From a checkpoint of a small transformer trained on Wikipedia: 2 heads of 64, rotary positions.
Each number is 128 + 32 x the weight over the matrix's rms, rounded and kept within 0 to 255. Layers, rows and columns count from 0. Numbers have three digits each.

# layer 7 MLP down, 128x640, rms 0.414, rows 0-127, columns 192-255
129118138100131122132096071194110174100095101130118150132079081101137120161084140183106159096118129138142106112120114138182198129079129110122101102192178149113168060155118129137148088170142085
143093139134125114145141126120139153181202133154130134123134144170124129126160080125180103118142165148112121137123092200213106103078110168169132138176089114142165154159125148182164131141120127
144145116118152096178095119074149142042046119193167084117136156116123187120131094138130103110136184149115115107063173070197140145100189124172125136145127117133103125138106142128140088118167099
095144136137179146122146106071122097152153179111151162144097075109156180107153171136127096123138110152117157007139153111082124095112121089112160083063148161099109135100136097104177097106119132
105081110178150147126137116119100131144168105145117119128175100169103108129132100117108174136167102129099111137144105120132120092150147131122121174139086089158197165143145172165145078126136122
131149096110121088145134146110100128098126113119137109152207122109137125101141183059145235109130128131152168143090117101104137131136139087148113112129123132101109103155172182123144193116127152
106106122104097117145138109131113096099150106084156101114088141119125112192169172188120200107088115110109107106116092106075143152127105119083083144164115127164137103129116179123179139098086091
156145116155118121138109100141130159113080118103139106162135144134096117118104116117110152107108116123171085133113160137114134135128100159146118138096124184097133112134120043124132098142142155
113105163154096160161110127090152110110196105169133147145066123129118146177171087098120101203140122105124133151134129069142150086186113117154112159119109103133124146117153083067076137173126132
142177182087128113125091116151141163123118110120142102100115166159104106141116106158127133151121106142110145067108138128090156118048084104123107111143116144098117079087095122130138108119112112
179070088129099158148157110082137104144123105214117161140159086085111193086139186096101119153128115157105134119133100136127077130119113098138132119086152128158150107143119143113135117131122136
067107126134128104161137108159126140130113127107125113110116068106151153148096088181187138144141157134118123057158089113146131092150075143110119152123111158133051141103113115084114174142121136
127130107170129160141106160111197102157157122146142145125106142158142138123149124166137113151197103126173129161152051142057112076149143094082132094073125124158139109141186121114114168164098141
084119089114132151118104107153098134100206143101120090184118083150131193112112152141111105058179131126158114101130150125108105113083126115155137110230117155138104194139092132157173126126178149
128089062206065194100103108108087108129159168134125150120092084106165123092144129143153189126124137114201158156161031133134100141092128106107134135128154158171118138096158128102093207153221136
067080098171168101211108072081127102137149186114127149125165121172096156137138203105134041126177130136149110149162150025179101185147123158120120132169150124110132083138068151142117043177112152
124099131093144127140168160080146100111114103094130155085111152125128151125087161129119139105086151122155157105174166144124066171117167089147138131110150181140101155077134132109102148102103168
174183166102188088104077142065126173056098052176105126130138165126142154121091145092139130135105074134119162095198177059017171092093086145129117153108156161176119132159207141094126130153098141
135150087146153130169138096091108170127086156153147146076180105083148149147135197108145129149087150131169101131108134083169112101151136118154137123199133174072087106120110155103155091142122154
096117108111115168144143141147162102133137185132144095157130095111122087126190022113156161100097136102143053130122148140112148115135148138136135148092127115139108190145105130108143161135133116
151089100132140091051083117103148163086148125135123089167099129073125179191067151141085164137072137157167154146158119086228147090103081138145141137138052160096161126129090102123168161145134123
144115189100171113107129157103109104093169163082143120147213210136105153152153073157122130108134166135124151082156140122091145101136137197141116143099133140160104161163106112139119191190151134
171097082126109099116161137073138101148131136167115103113120109080127137102124106118143140156106171117127136129141168151085120150152072139180144104142094205099085200075156142137165157102113072
079104180136160142105095169083141077095095120133139138179096143129057051106156148115155127083152125099080134135060152110143149143107167101122142092122129088128117177216121094152111112169154196
159193213135104072098127109057113100127081159166136173197151046092091149142113120089141097106126123126101179196143120130124082125111186106116117093089143136134096188144129134103122093132098142
147182095136160126099068124078124182121170124131107130145155141134141160133181154134134157125138074129098125103151141134095143141069076137145131117099086221126153079122128116089086148127093144
116087118095120192085138180181152176102156112120119126177153109151100159107106049105138131120152099120114121093131189177142175123081100145202143095139114145106145184150097129161128136159150078
076151067143103145100217125096118118095048129159117098116127104102138131115185158051127163083128092132086128150098106131198127117158125134109144172168084083164133116079133112145138186142145110
097156113132122172138088079119116085145188023119116160146092212152087135116152149084117125168104108111115102165116140139148122085098118190149135140108140120129165074089085116097144168121125125
143158113164170158125151116108149137124100135155131118137150126093136113109101111098155109130129187099115138165161153171075133066107183089107127102096156112132142136164144118119119123097104153
151086166187125090145153084099119146148092139170114090130164036149098113141094147134128095111147118130188096130208114117155164091111155103114125135146115161136086175166085128159143065088194156
118244091130124146067142110140112179119101175118126140129107155109098130102149165118151168123088036140144138114155122177188142091145099108171132128125122074118148126103129067117103129094166105
124212159119112132139091156136117161134149150125115061095134097142126105190115164056116174130119141132048186112211118126098106124181123079107108129085195170149135138132200090129162116135163167
116097115167185153133072163150111075115104091164113070154140096167125111070138186130130123143166132138144079168125119090137096143164141156114122165096107069108146106135128103160124158104123142
143164179118135164085138181146162133112122100098114137166154161126149143109130105128150179141100137120117099120098139122166143188129140098114145145053149152166080144123109083088126125102158159
139146073120145184138120106167120137066149107100140088100120101140138127137097145057143137164101139142115150090154182163134137109119130100141122109163130153105130167113169101134144077153167141
150149129227145139120083154000105085154094101112123142125160088096113132101070066155098206118107153122094101081131166118029062107149158115084120082032177095114110156164164165111099155053175087
135136108152091102104164154147153123108139106052139162127114133184129165102090049137121078149117169136151138135118086167093165122088156103068133131202122114147112131139140119097105077148105130
126109075151094108126114124142101076131115129127101144150136167150119099137103145157155104148095105110142154146131098170108133143139127120086138145128099061120122187109086071149139151095136144
122176122094160048071113126122103102092126141127106151084077203126098141110119130111116149042136152094155142062176149152149123115175141082091111145149127103075153101100112135167124130120128143
082084134121114162094185138138148141074113143127139124096144103149189140136145099104107170091121100129133152134180047168105097117094107125106142151065152207128084142074123117121100157093160076
165143156133109110151124131105134158069182153095119111130109060150137038157119136159108085186075107140130131121124141137181106183115128124092129165132101145109114110087101161121170085115073112
098130117101105109124101117128135182111135130078168159059139068121118119180058176133091126113145146117145123147152114097134123183026098149154121121119120160180161037115108139112128097137144106
154186124111096185098124139145175158108087091103155142135167197110143147165082115105119114117139111143163109135108109139143126058099150129162142097148150147134134185099081119148136105151125103
150127180106082157158075141176132138076128102143117146124122127150143121070187076150124103143122116104142145113137160179095108111143122142109148141136120139118104123063121085115126167131139106
106162137157109138121092145092113103082086135114129144143172092141104157147164183120136108133167119154179115050105108097138145154089149107181130093120112077126116104130106180132142119128177096
141132154158161196081121164125112147103114145141124160155156114105149086088177161184144126113093077141157153072078187103070173134094171126145122138088180104116127077085167120125143151090097120
147047121129109103092119099162133136129117154091143135153141155131107139122102145128125144156131142149151167167133140159072135168062141067155118167085168160171198063149125164128094113092142065
139148153153142177084140081132104144101103112171133108121167183082089149155137198176124109090103142122146084150140138107069152051089126127136154107118099113168111129140151127135117086155159179
215127154148144032090084115105134187112119108202110175110155107115056152073120154057116031119123118108095114110105132137133135174150111124174125166186135082142168099074112177088162074171133090
103147114120147163159086150146124076173151094132137093133096112152165140156109126135132161129123088145195131005160070066094165178130137120090128130174138127134138141117184099147135126096081163
175082110145088101174140116132137108183116120118096065151118073109145112115131188157152144095127102105140130140078146152081134109140151106144146096146133125136198149172118103124098097147123119
106149147084104070174137118144084095132147139152129140159152107141150114138154133065157114108127176152095146072133159123091134133122149144127127158140170139132126156185110170101134180199097118
172164148091196110112101124141174072111164145115127086124110142082166151127092104125143147101150124128112120031146122095152161081135141165085117120151131109143131149134149122118179177182133125
138155155123124147095108164090118202117130081122133103151096196110178100203101152114167076123162179149139103161152120126200136091130154106095116167149138147130133129118147095129085091149145107
124110145189130120079135175186131098172161136118118128166150160195121159088153116122171081109082107137149137167097136146117127101100113186151118107078101105119138157182164140146112097139158173
137175121138178093148125134191114064122122106155128152157148146179166074135189137104136123188140089121142069186175091138096117152142113124164139121103083064118191140221146124138103110182067099
129101112107166155129126109165132150146146156121142145133097044134110171125099182118155179157136140107186138175148142157141115120160129140130127197119122129082125120163175113137121141155138085
141082161095157078098151111114137151159049127118151105110119141115159080056140144131090092127055123125115139105127151108098127213153085118151134120124152123109121087116146157123122126123211022
134127099120138132140132157062139108129123144121145099141164171104084145177121161124120065166114138138133077177139097106162169099177164142190155155112109141073117082138164152112140127109159133
133100103115158152139134125075147125078117157090142160096155149113204180169179099167113124124207134112133122134106123179168157128182149125119107127162099174143188168134091117121053118124216182
143140106082106174157131090075114124070117166088125098143089138221120119073121131070171132134148111146146119116141124174150190155180149131138139160128134153136208109107161108177113074158136148
114136125169153164127126097100167145102099224106116124046130199153146129136152110131145086117165119142129113134088122060152052150162121144117125046143093107180101137158086114107089165137176047
116115119145121120099175137125117130162134112162138131120107091079128162147137178128162148080132166109145132106077099118097107098138138104146146168122161079123119081156148160103107159186145107
074091127170115135119131144095095168117158169098123107162168169126102119158153149121125086130093094102108069157093122164128111039108112109125134196135106141132147159124116108125104110132174198
107154190132116104139137143159120122106141155119107140093112143133129209137134117173129193117148106147135100161179127107081149176082120120093167116113121102074167044119113119128080169216139123
117099185126136152114067163109105135125154146084139139135150091105137166132134156086129097076154105086077121144135130125161164099119171133166127127152084161147164127112116108130122124105099089
142161122110186182105119129103145120131084151119125175129171182124137120163128139152131138141159115091149147136109116128104123136159106158142151157119167140141131162146138100066133152162150111
108160138130131139185117107153156122157160188083119088134124093080149165133139099203160145149152105120092170048134083158111095048069151150123128087116147161170148155193119104167098170138200134
122185093174138134103112136119147120110107136097144109183096173051060176134085111110105138126156151148091162162154126074168173049142074169126128137101105168143112087107071092127102118119122173
153074073112138114099085120079121135129172129083147097109117129103120139158130164110136113120183075130150099141127168154175113139125138131177137114172115142155132166152137127148145158126059098
118137130139097090143112136123131167070126102163117137113163031140156071127115161211116130090107105142126134128115109121162107182026164194122150125115100092161104119141118115109092121141133146
115150100146207187153135100161146136050101108084127157154104174083118095117154148132141132105117124108063061177101180123094143156176129128138137159172078193123140114192120107107174145137116181
181151113147135138155070099163134134165053145109137154124121086118192145096201151090149173193109074102154155099140143127106168189114117050146139160145117109113130089149102120160140174144203155
128141150159114097180143101066114103180190152119133126129155156175137113163136165175121104130116089129101169139158131121138151128106067110160119123131168138129099101138084130104092143150103114
120168132153108163169163158083147095168076145126141151138153096132157174151171176090155149110123099094112138104149111107126134162102114168179126118094146098096065198098137161140178122150137115
151093141139120075175092159133140113177169158182134160144109115118092118087148185107122085134081142145114159135118138122083141114130061129132130104086137168196133187162117082075118141171136127
175103160140075107134169149109138131127077104090144129143123139174138132159177128120137114124121102130117136101132105154126096171146119133156166102135141153160099143095154145173119105167113104
137141109138098130090134146106120101093163086080135142143124143154118173131103121108123154181144145118108122079202159075102078117171121162149130105123106088146119098113119117095139165131161147
159134131066109071143100093142081112191091131186123131169116140165125165088060147099118089120184123151147134103137156080093155146102141076177126114126087113090146123132162137107145158112153106
134133087168085101121146164118143098180106180117118139134197126117122101073222148129127101146125129140166200110118105118135116127166159097141123152126114164139122188112146128156138040106123113
125081186149164177132113144092113087177109139143141112100138236108170134109167139101126080097079030133112089143167107104130125085156127106120157144106159161190116101163145103149105119127072142
109136170112146122114045123152137160142174164116139146130131021114113098078142127100129156111164154086100113183121151094096086147138177112104150132135134154127142157161155123087139124156142128
160122139112119105167124151172127162161111126135123150102114065117069145148057110176098116096119155151142097163186039139175063149104126165119128186170059167042134159192149118168085137146179143
122129103152098107102134137116149169051222106136150146122198047063084160098150129106139142122100122156131184068126112119082141114116139169179140115097213212093123113121155120122126139098101127
165185121095169056133050124112136124086108107157137105140157117128117111097131066077129112046105140160113107070091157115117105174077061144181150114127161120111157112096061117193138132142094120
142108177103086082106140117163141172118149169092154171152120085061115145126126130161104089152085149101132168182112168095167135130188141173096108114096137103107140081061106095107170106067129126
106181081114117097102107181093130110153169139099129140117113137152130068089129146111147137106105087112097151124149143134114150099127134147078108108147172104103147171159189179095112057139183130
122124121114143181115162092128108185119103115114145125167144134152136133138082124110122149140065152149177126111093084109113129096119119093078139186127141173133045101073111112086137151152124104
085147093163161114109146160109111145171099114106127117140149090141143118161176129098139116110187179107157109134131123140104139136127150133190086181110162171081198103100140142105120116107105138
118208099124173154129169154107112140157137114101116079110162194124127163082120096134140145124184126123127116178163124152109145120093183097126109122168121153094102136063098124120134128224139129
118138140141128154129134123130113099106138076073142108101173185183153085097160122141105189159078131139135102137114102101076096099120087154073111116176114143159076122070152106136150170098117165
109109141121145124120130087181126177100133147127131086195129255141111128117089149107119209106113183115167116105148181117113120122118083174152134121152155160112161129155078137095144234103106172
086095136144120107137134155112119137190179100098134113134124103135130111101074181237115093126102091149133110126119124136152083108150173089123094157104107138107129180190125170119112122170104135
171073060122141096130155121116127120149125144032124128110147119176081127174181171070130161086176163168103145125128074175085102121076105126167114104102112118158140132089166105159110163075255074
140136186117101166108154155145170145138183102130126144105093119120129190085129043133138153156102144131119135152110132110063102125146119096088111129123149145138113180143129101122108125138142113
115148146140105149127112139123141171120090180099140160138185122102121176115133149140142139100099118113111114132091114168152172116197141122149121098199135108137130072071105142143107143139130125
120123140104075148140157125087152123234106139115117138164104144166098162087106189134127083170109115100080142145107116130090139138154095136095119193126149126111159124142091177157126110159166131
215131128125144101128188134170102176149110127110134141144180177136098160118109069109135098126068158129120147124123090157133130146165176116186129106149177141117192173091173188141123141140141142
124146181121139167094090115124114142133135148116136136107166047106154119102071162121130105178095038120192081136162127116161138144102124166172115150099125132163198160125084129116142150111178130
088154108073125127146193091098140115123142167129146130181114131145108118128146159178139110127114123148167167118163142155122083197134138134169122125128134136115131163147092124136100180110224024
109071117129100172111124168158106150190122090085124110099129151097128106151094154088131201108121195111181120113175107116146121146092151127161116124112194143125143131163146128127102123138210120
119114138128130145089134151119122171091098110074151180138161176104117105074105197075122131120134098101131111146099189148101167158102145107162114086174192133092160102165179163113132158110143133
141070108113148140145155101088149171117172129114112121124131053117151112147105096182140067155167154127134055153229165139167133027157154103063155200134102117170113142157142117186119102167192133
125099149128108145105186103207107099134065136106136133144152138144136136098169088110139120195171130114181157140134131143094084099161131104152103154142120126117191129080140135097158064110103165
106081148125116172113137106152093201110130118168112095098148130083069097101060141175102165145096114128110146134116138136088081118148101134177144111121123061133123100061105123128144172107127040
094110105140098214128138151118141181126146091134127119137066160196051173132104191130095151164120111114125051061144101142189143147135144111112145161187067100117171066086089118160130170127186145
135123148135078104160093111166179144139086177183117173075109135132121143128139060132122144135143072131138057141135120117110132116145095112101126220151129122184148132114155150137029144152126172
140102128107122120144154158151136158072088121134153156145099123157132087124168092149127048105126159149150120077115094141133143148097122094125141109111136116204154134067216169110115093128089153
116147117128067114082132115162120177149130078101164126111108132081132157160115134166159116087137093127164128139135154099126089126171145128168119163128144139113123102065099120110122122088138117
104144116169152111103124162071137134097097224164132160153130145169076135120141119099124139189167152099105124205113133102100132126134142133113142086163105146098144115142112145145115086146104131
128110117110121111100160119170127178112163121130167149140099140105166148127107137138161092110127144126086112182147125137164148085142128097189100128116056132099127078116099108130120154145131097
137163131092105156112089112117126186126163107155136118162138141152068120131169144096126111127122157125127155154096106147148144127178146075150141130163107083114148139123136122150154106104131105
081117089106153159130063075131135061208127093133143142114141096119139159115149182085157109186129136141190130113078114110159127168121118197181122043132181089096180042176111148111101143118141139
168163111138102113109073143166133134126106073146112118152084150149144167102185148085151141088151125123137135191069104131162113099112137085167145136161137118108144155083123159152108093134198075
178071102108097118126157110130166117124173204152139101079052093093170115185159138112155072108135147101124101078104153141190149150129088140107148139114138144141151116096120148137131061133175138
155139184164136132142097109167121090189159096150151127169172071184165132141152189146140105149122139138131158130125125136066154171116154107111162148096190050094160078129109122137077128111105068
157100125149132057065160136143124133122169177087112158103097095094088094083147122150100048115176128133155122151114201145162106144072129165110093106126133120166123117112075100114115060110147182
097145096100166178124133118120118089157114119161124109131098153138135163130170113128143123131128135121135122122107193189139179114089156113092099103058162160138155089107118096105086161117208144
095177127098128128094168113112111170111116102143095135098152148139103133118081149143175174112130110119144096172097154119107164093166119096178120180117099114142142111100064146144104182136140121
102127086134126154155109099163109152193077152098130108057159102094157149142173135158126087111158139137106096129124108109119090134140107180130094124186105107096130162076179130180101135143137133
120077130147133064065143095166138137150105150126152124200193204130049143137181115153149105120157058127117089120111111092086147145214134176129115185129142139116077160111129170126154088182127151
174122120164082143152140178132143160139193068062119152123136139103147156095030206132138109121116146160149155108118103176173121096149114133145141175165164122147138118067099112153107126098188104
126112147135093075131128066192131120136143129189132177169106151142147122157195147137150139190131091141111171110080117123106146081151150165119116164113123102109113113155150116116099100114117137
118051145105131119127082115181137145110118132165147155118108061087178113120118063108118061148113198103200125133126098101115102133129099113098145117087137064119138143083139097114155096106163158
103129077108176200038151126099137178132104134047154115163130080123103126141113099093131112130137168137131079116141096154139158052130137141171101114098132137152128186145130098147175117050161144
143146198170102110122142137183144089177137135191126131194146060092146183158153182108138144089112149163092182118151122128135108128068129108130134085137134112087132118218151103117150151180139128
160146118127111115137105100168117098117165114184121167143131105106161113157108113170138082108141188092108157097128129097082131072093097175138118110175150162150114089122131169132127117145097143